Each number is 200 + 20 x the weight over its row's rms, rounded and kept within 0 to 999. Layers, rows and columns count from 0. The size before them is the row's rms in percent of the matrix's.

# layer 2 MLP gate, 1024x448, rms 0.14, rows 441-491, columns 128-191
095,183,207,216,216,194,172,189,182,208,222,160,205,221,191,235,214,217,227,167,208,200,228,200,190,216,182,218,202,217,142,213,200,173,216,204,215,220,205,233,222,191,206,201,241,190,188,172,176,211,179,152,177,198,203,218,172,207,197,211,205,203,235,187,180
099,177,159,215,206,218,238,228,200,173,224,159,215,212,188,193,188,229,207,206,212,200,178,215,204,238,185,182,229,170,200,240,198,162,217,186,205,161,220,216,204,195,215,207,201,187,237,244,160,197,231,205,199,173,189,187,201,211,233,186,208,199,198,200,206
096,195,199,216,207,176,169,176,194,187,196,220,201,195,240,186,212,210,190,186,175,196,199,206,199,195,217,192,187,186,248,171,180,230,208,196,170,242,202,176,242,220,209,191,171,206,173,219,212,219,185,178,208,199,210,210,198,185,211,236,170,196,202,208,205
098,212,229,202,209,185,173,208,218,211,193,188,211,229,160,146,189,167,205,211,197,210,206,214,163,223,211,208,217,179,193,211,186,207,206,220,207,190,172,212,238,192,197,175,183,212,215,168,206,204,188,167,168,206,163,154,173,163,164,220,209,189,215,193,173
097,178,213,221,211,175,208,179,186,193,230,215,222,206,220,216,196,199,201,212,212,159,190,194,201,172,224,183,153,193,188,192,189,223,202,225,200,209,187,190,209,199,195,244,210,233,167,202,207,211,181,183,203,208,195,209,214,185,244,211,226,233,227,199,203
097,206,187,206,170,217,169,208,174,236,209,182,180,192,190,207,187,191,189,222,230,183,199,209,166,173,223,210,186,206,196,218,201,221,225,213,168,220,184,183,185,201,211,185,193,180,209,179,209,202,171,182,194,180,200,244,168,208,208,192,199,220,196,184,199
109,197,212,173,211,215,232,219,245,224,187,207,168,183,214,194,180,223,200,221,191,261,206,189,189,187,215,184,180,161,204,222,184,212,170,185,208,217,207,206,208,159,210,198,185,193,212,188,210,199,177,174,237,193,228,207,224,220,185,215,181,168,209,224,201
102,197,186,210,214,250,192,206,173,208,211,218,199,224,217,195,218,182,206,193,215,161,194,191,222,213,179,227,204,222,188,229,213,229,236,189,179,204,204,188,200,211,222,218,233,214,190,195,167,167,151,210,205,210,184,195,169,201,223,208,198,206,242,190,207
096,209,200,219,224,161,219,182,183,199,200,202,212,183,198,184,214,206,193,209,190,197,226,164,180,193,198,144,200,173,172,195,211,224,203,214,215,217,216,155,216,189,189,221,209,166,210,228,186,244,202,225,207,237,201,207,178,207,184,177,185,229,195,221,167
100,223,210,241,170,200,188,194,185,198,191,206,225,206,198,227,196,184,180,191,213,224,214,214,186,213,183,203,183,173,201,204,231,199,182,184,184,215,194,171,170,191,209,214,229,218,184,216,178,170,184,202,211,178,217,225,165,191,182,223,197,184,187,204,165
102,194,226,177,187,213,205,195,176,209,228,212,191,178,208,207,194,206,191,181,188,180,208,238,181,172,225,217,165,191,219,225,222,192,205,222,224,140,210,191,213,232,197,206,212,185,198,201,210,209,188,187,169,166,183,190,200,174,210,204,216,225,185,229,196
101,198,188,152,221,208,205,201,222,203,191,203,195,191,192,201,209,187,172,178,195,196,210,204,208,224,181,227,221,169,175,195,191,208,208,215,201,174,227,236,213,188,154,196,195,225,246,180,184,196,177,187,215,205,220,172,208,191,192,182,189,205,225,174,193
099,225,180,164,194,189,211,210,196,215,175,198,188,192,162,202,208,167,191,205,219,209,200,181,202,198,183,194,262,207,161,228,225,189,187,223,238,191,232,182,207,218,200,194,221,210,175,208,139,191,226,212,173,226,216,191,181,209,207,206,160,197,214,193,217
107,174,216,189,194,212,184,216,231,214,203,203,139,182,234,236,196,209,188,183,208,209,204,201,199,211,181,182,206,197,193,176,198,186,205,230,221,209,163,177,197,208,193,200,198,191,197,215,165,236,195,166,183,179,193,192,200,187,202,187,189,159,185,236,194
099,171,236,212,172,141,185,198,229,223,192,191,225,213,173,206,210,216,232,173,176,240,227,236,200,181,221,218,179,198,185,204,205,232,187,184,190,184,200,197,225,221,187,170,239,218,208,241,191,159,157,202,202,195,225,211,188,227,203,198,198,179,217,205,195
102,183,199,204,230,169,196,201,178,199,211,176,174,188,211,205,207,201,206,173,212,178,200,179,235,197,180,188,170,156,192,226,155,239,230,218,201,194,237,214,206,197,203,202,189,210,211,144,207,197,202,211,216,211,181,202,204,170,218,174,186,246,211,187,181
101,213,202,212,178,218,220,192,163,225,192,242,212,203,175,217,194,195,178,200,211,163,199,179,185,182,184,170,178,192,232,174,167,202,207,220,174,184,212,175,231,204,240,206,193,207,186,216,204,206,204,214,208,236,232,221,186,188,224,234,207,170,222,198,183
112,202,187,194,190,218,196,172,217,210,194,195,175,185,202,222,190,208,209,209,180,195,229,207,181,204,197,194,166,190,217,148,189,192,185,196,179,238,190,229,206,210,184,184,217,244,195,164,185,172,195,181,236,226,195,225,212,157,176,201,218,155,216,215,202
094,204,191,195,191,184,181,189,215,179,211,188,194,180,176,189,193,209,199,208,213,203,204,226,226,215,224,201,259,217,198,203,202,203,149,192,177,196,206,202,184,172,206,250,215,183,207,210,166,219,195,200,222,214,216,182,230,208,231,203,182,178,218,201,197
100,170,200,187,224,174,233,201,212,206,173,220,178,208,224,204,234,218,215,214,214,170,178,205,210,200,197,226,163,197,224,205,185,210,200,226,211,209,208,191,194,195,198,217,190,179,178,187,183,193,199,175,178,212,181,233,154,218,220,189,197,196,263,199,194
101,204,197,211,252,177,221,214,225,159,224,204,211,184,213,191,215,197,181,173,178,207,226,219,185,194,216,211,196,196,211,219,195,189,187,202,169,266,229,176,231,205,148,189,223,174,219,212,192,177,175,189,231,213,198,183,190,207,209,189,222,177,214,177,227
099,184,190,194,186,201,160,199,166,200,188,205,161,214,155,209,205,200,191,190,175,177,214,224,195,204,218,183,217,186,176,205,178,205,212,232,205,201,198,204,216,196,224,185,203,238,215,193,204,229,194,176,166,239,189,180,208,214,195,219,209,199,241,239,210
100,229,193,223,183,172,239,228,200,192,213,209,200,217,187,191,154,239,188,198,229,169,221,167,201,197,200,199,167,174,202,197,205,194,200,221,204,178,200,234,187,232,177,262,227,175,199,194,180,200,216,208,175,206,215,230,219,167,196,193,214,192,169,197,188
097,211,230,217,195,180,168,195,171,209,213,197,200,207,206,227,200,199,201,205,214,212,180,202,195,195,211,203,189,211,196,188,232,233,228,213,156,212,198,236,249,187,190,203,222,206,196,244,193,189,201,163,218,190,170,184,197,224,188,179,180,213,225,201,186
095,204,179,206,238,186,181,222,212,182,191,240,201,167,196,222,190,193,200,184,169,209,206,206,251,189,210,231,203,182,189,162,212,218,246,196,207,182,168,181,183,222,210,242,182,202,210,192,212,222,223,231,195,208,204,189,159,229,220,185,209,208,200,179,212
104,215,177,206,179,205,184,172,211,220,217,186,176,192,218,189,228,182,199,221,232,241,201,191,186,183,166,214,202,232,197,191,206,208,205,227,181,180,224,180,186,198,195,201,229,207,232,200,197,220,159,214,184,240,168,209,198,221,226,222,229,176,178,167,174
098,188,197,216,211,198,151,199,207,195,192,231,224,179,201,179,211,169,228,230,209,194,240,185,208,188,253,186,160,191,182,225,199,200,208,227,205,188,210,192,226,224,195,195,212,192,205,242,176,190,217,188,185,236,197,191,195,192,218,190,175,214,166,209,171
098,206,193,172,223,170,203,182,158,191,222,203,208,209,181,184,212,169,146,198,178,200,213,192,212,217,214,208,186,196,196,184,175,210,211,185,203,206,228,205,199,171,191,180,171,159,174,219,198,204,219,192,180,229,191,205,232,199,202,186,205,195,179,236,229
092,215,254,210,216,183,230,202,229,203,189,235,200,207,196,246,176,199,201,227,190,148,194,253,210,215,167,219,209,186,180,225,177,187,212,187,232,221,208,191,185,192,219,192,215,165,212,213,170,214,200,214,175,185,215,206,203,196,202,200,229,202,186,213,212
095,243,211,183,191,186,237,186,213,174,180,229,190,206,174,198,220,221,218,169,199,186,225,187,202,170,183,225,219,202,210,194,188,177,231,218,201,207,198,160,220,231,152,203,211,197,217,200,203,182,212,195,191,199,204,204,214,191,194,166,229,184,219,188,202
099,216,187,175,213,206,195,179,216,205,209,166,166,212,222,191,233,241,189,207,212,196,217,225,201,196,183,190,198,200,182,197,202,195,207,193,218,175,231,196,216,204,215,202,178,183,238,201,192,188,194,203,201,231,222,172,202,177,199,195,202,202,208,232,210
101,216,183,195,216,203,211,198,229,188,175,189,199,200,246,203,225,223,212,186,143,209,223,212,189,206,186,238,218,209,175,176,175,240,204,213,165,189,203,194,227,195,203,207,169,203,203,181,221,162,214,214,197,189,199,214,203,181,188,201,222,203,185,221,203
111,224,222,225,179,190,218,230,252,243,175,179,203,183,176,172,219,211,202,192,182,199,189,220,171,192,233,154,224,177,193,225,226,211,209,184,216,234,226,197,242,187,194,202,189,208,206,207,202,198,206,199,180,186,209,213,178,191,215,189,224,199,168,198,202
108,159,175,211,208,225,230,169,222,169,200,208,178,225,191,200,234,180,192,201,206,192,210,196,191,233,228,226,189,146,167,182,179,200,200,169,202,184,211,231,222,202,165,209,201,186,194,204,218,225,170,198,193,206,169,192,196,231,248,228,193,230,227,207,185
112,208,192,202,218,169,187,231,190,192,225,205,224,211,197,224,193,201,201,181,205,187,189,199,188,177,179,190,201,175,202,173,163,227,222,242,202,177,198,216,219,271,214,207,188,210,211,173,164,230,199,208,208,187,184,161,202,217,179,185,228,230,234,197,181
097,180,186,219,181,209,227,197,172,219,178,200,173,209,145,233,199,185,223,211,198,188,205,182,191,218,190,240,217,192,232,199,152,209,186,190,198,212,210,203,181,191,205,213,157,229,213,209,197,192,214,185,182,172,175,212,205,156,192,209,201,236,195,187,207
096,209,206,224,182,238,192,209,191,119,184,207,206,222,197,229,194,219,187,201,240,190,170,176,211,186,218,163,170,234,225,159,181,180,204,166,214,186,201,189,228,209,166,198,207,201,183,190,165,168,213,234,219,190,185,167,207,182,183,182,202,233,206,173,197
100,202,205,222,202,214,239,196,187,188,187,226,178,164,214,204,229,193,177,183,242,213,186,200,187,195,212,177,226,225,180,185,247,231,190,213,239,201,213,175,216,198,225,173,218,225,190,205,197,197,196,190,201,174,179,203,200,236,179,196,174,183,188,210,188
106,189,197,199,221,210,210,175,168,172,188,211,191,248,187,198,164,213,176,165,220,195,196,239,211,219,190,210,204,245,186,246,187,214,255,207,217,235,198,217,183,166,140,191,177,192,211,189,161,175,228,198,214,196,234,204,233,206,202,172,223,189,213,178,215
100,226,203,196,217,178,204,211,196,176,228,214,229,197,171,182,219,184,215,177,217,225,218,148,200,176,185,146,209,199,204,204,181,198,155,203,184,180,210,255,208,213,200,184,155,174,189,205,201,195,234,210,183,206,210,184,207,180,224,170,197,232,223,190,188
099,195,199,212,190,202,235,224,176,177,224,214,204,179,184,189,208,183,235,185,202,168,201,200,165,219,169,168,202,191,196,210,176,213,196,201,159,183,203,264,176,207,205,223,223,181,216,233,188,213,183,205,213,181,205,177,185,203,235,222,219,252,220,193,212
096,189,178,184,191,178,210,205,195,202,222,209,211,203,189,174,197,189,216,211,210,218,183,192,196,197,208,185,163,190,191,207,175,194,189,222,205,220,212,240,223,226,181,217,226,176,187,207,214,209,204,199,222,231,174,195,199,200,221,171,171,218,210,190,197
101,176,209,191,203,193,195,195,209,208,201,232,238,211,163,195,205,172,215,212,209,184,202,226,195,226,222,183,238,204,203,181,222,217,207,203,191,200,215,193,210,195,183,225,195,189,194,179,185,205,242,211,179,243,204,208,201,173,196,187,187,209,199,205,188
099,207,196,218,161,201,201,211,195,180,195,233,206,199,201,209,181,210,193,200,177,219,200,188,171,252,190,198,177,192,223,191,194,248,239,165,182,209,158,238,190,206,185,206,215,193,153,226,186,144,199,224,199,161,210,217,217,176,215,201,224,201,195,177,170
104,217,185,196,185,204,163,199,200,161,181,211,177,211,225,209,196,209,184,172,213,174,217,191,228,188,187,193,212,225,228,201,202,168,198,223,217,208,202,199,174,177,161,205,192,211,206,183,172,201,201,196,172,217,194,196,224,233,208,242,225,214,206,191,173
098,193,160,196,202,216,205,213,201,193,213,235,177,231,220,198,237,236,193,185,200,211,185,215,224,206,206,214,204,201,187,175,208,205,166,190,174,221,235,176,160,194,212,201,208,177,194,215,201,200,200,188,224,194,212,213,216,202,189,176,216,200,242,220,215
105,196,207,184,175,219,167,142,223,206,225,192,189,215,212,173,235,181,217,199,190,200,204,182,194,190,204,174,166,177,187,236,214,207,213,187,204,209,228,222,167,229,210,207,192,197,222,168,199,198,196,162,200,188,215,184,181,197,201,194,160,217,217,192,216
098,227,189,224,182,182,206,244,248,207,185,209,192,175,195,214,221,201,153,228,210,232,180,236,230,192,196,222,135,194,217,194,188,198,195,193,174,193,204,199,231,201,206,208,223,211,196,254,201,235,217,217,221,217,207,223,188,224,207,211,187,205,210,237,189
098,188,189,182,218,181,208,187,218,217,217,183,179,174,221,225,175,200,207,183,202,210,212,217,203,230,188,213,184,206,183,162,200,156,195,189,189,174,168,209,205,189,181,214,208,207,221,177,169,179,173,211,186,200,225,217,183,195,216,198,193,181,229,205,204
100,173,214,187,200,196,189,243,210,167,165,204,233,189,195,177,224,173,196,219,177,214,189,222,211,189,211,211,196,218,216,196,186,187,196,201,199,202,201,191,194,201,188,219,185,215,212,184,207,166,186,195,186,197,199,197,200,203,213,207,195,224,170,222,162
102,200,189,170,179,195,173,207,182,206,219,201,223,200,224,231,197,234,172,186,215,204,212,209,169,213,179,215,237,193,196,236,187,211,233,196,188,207,218,187,213,196,213,217,236,171,224,208,200,229,192,194,179,214,202,200,217,188,190,229,242,202,168,239,206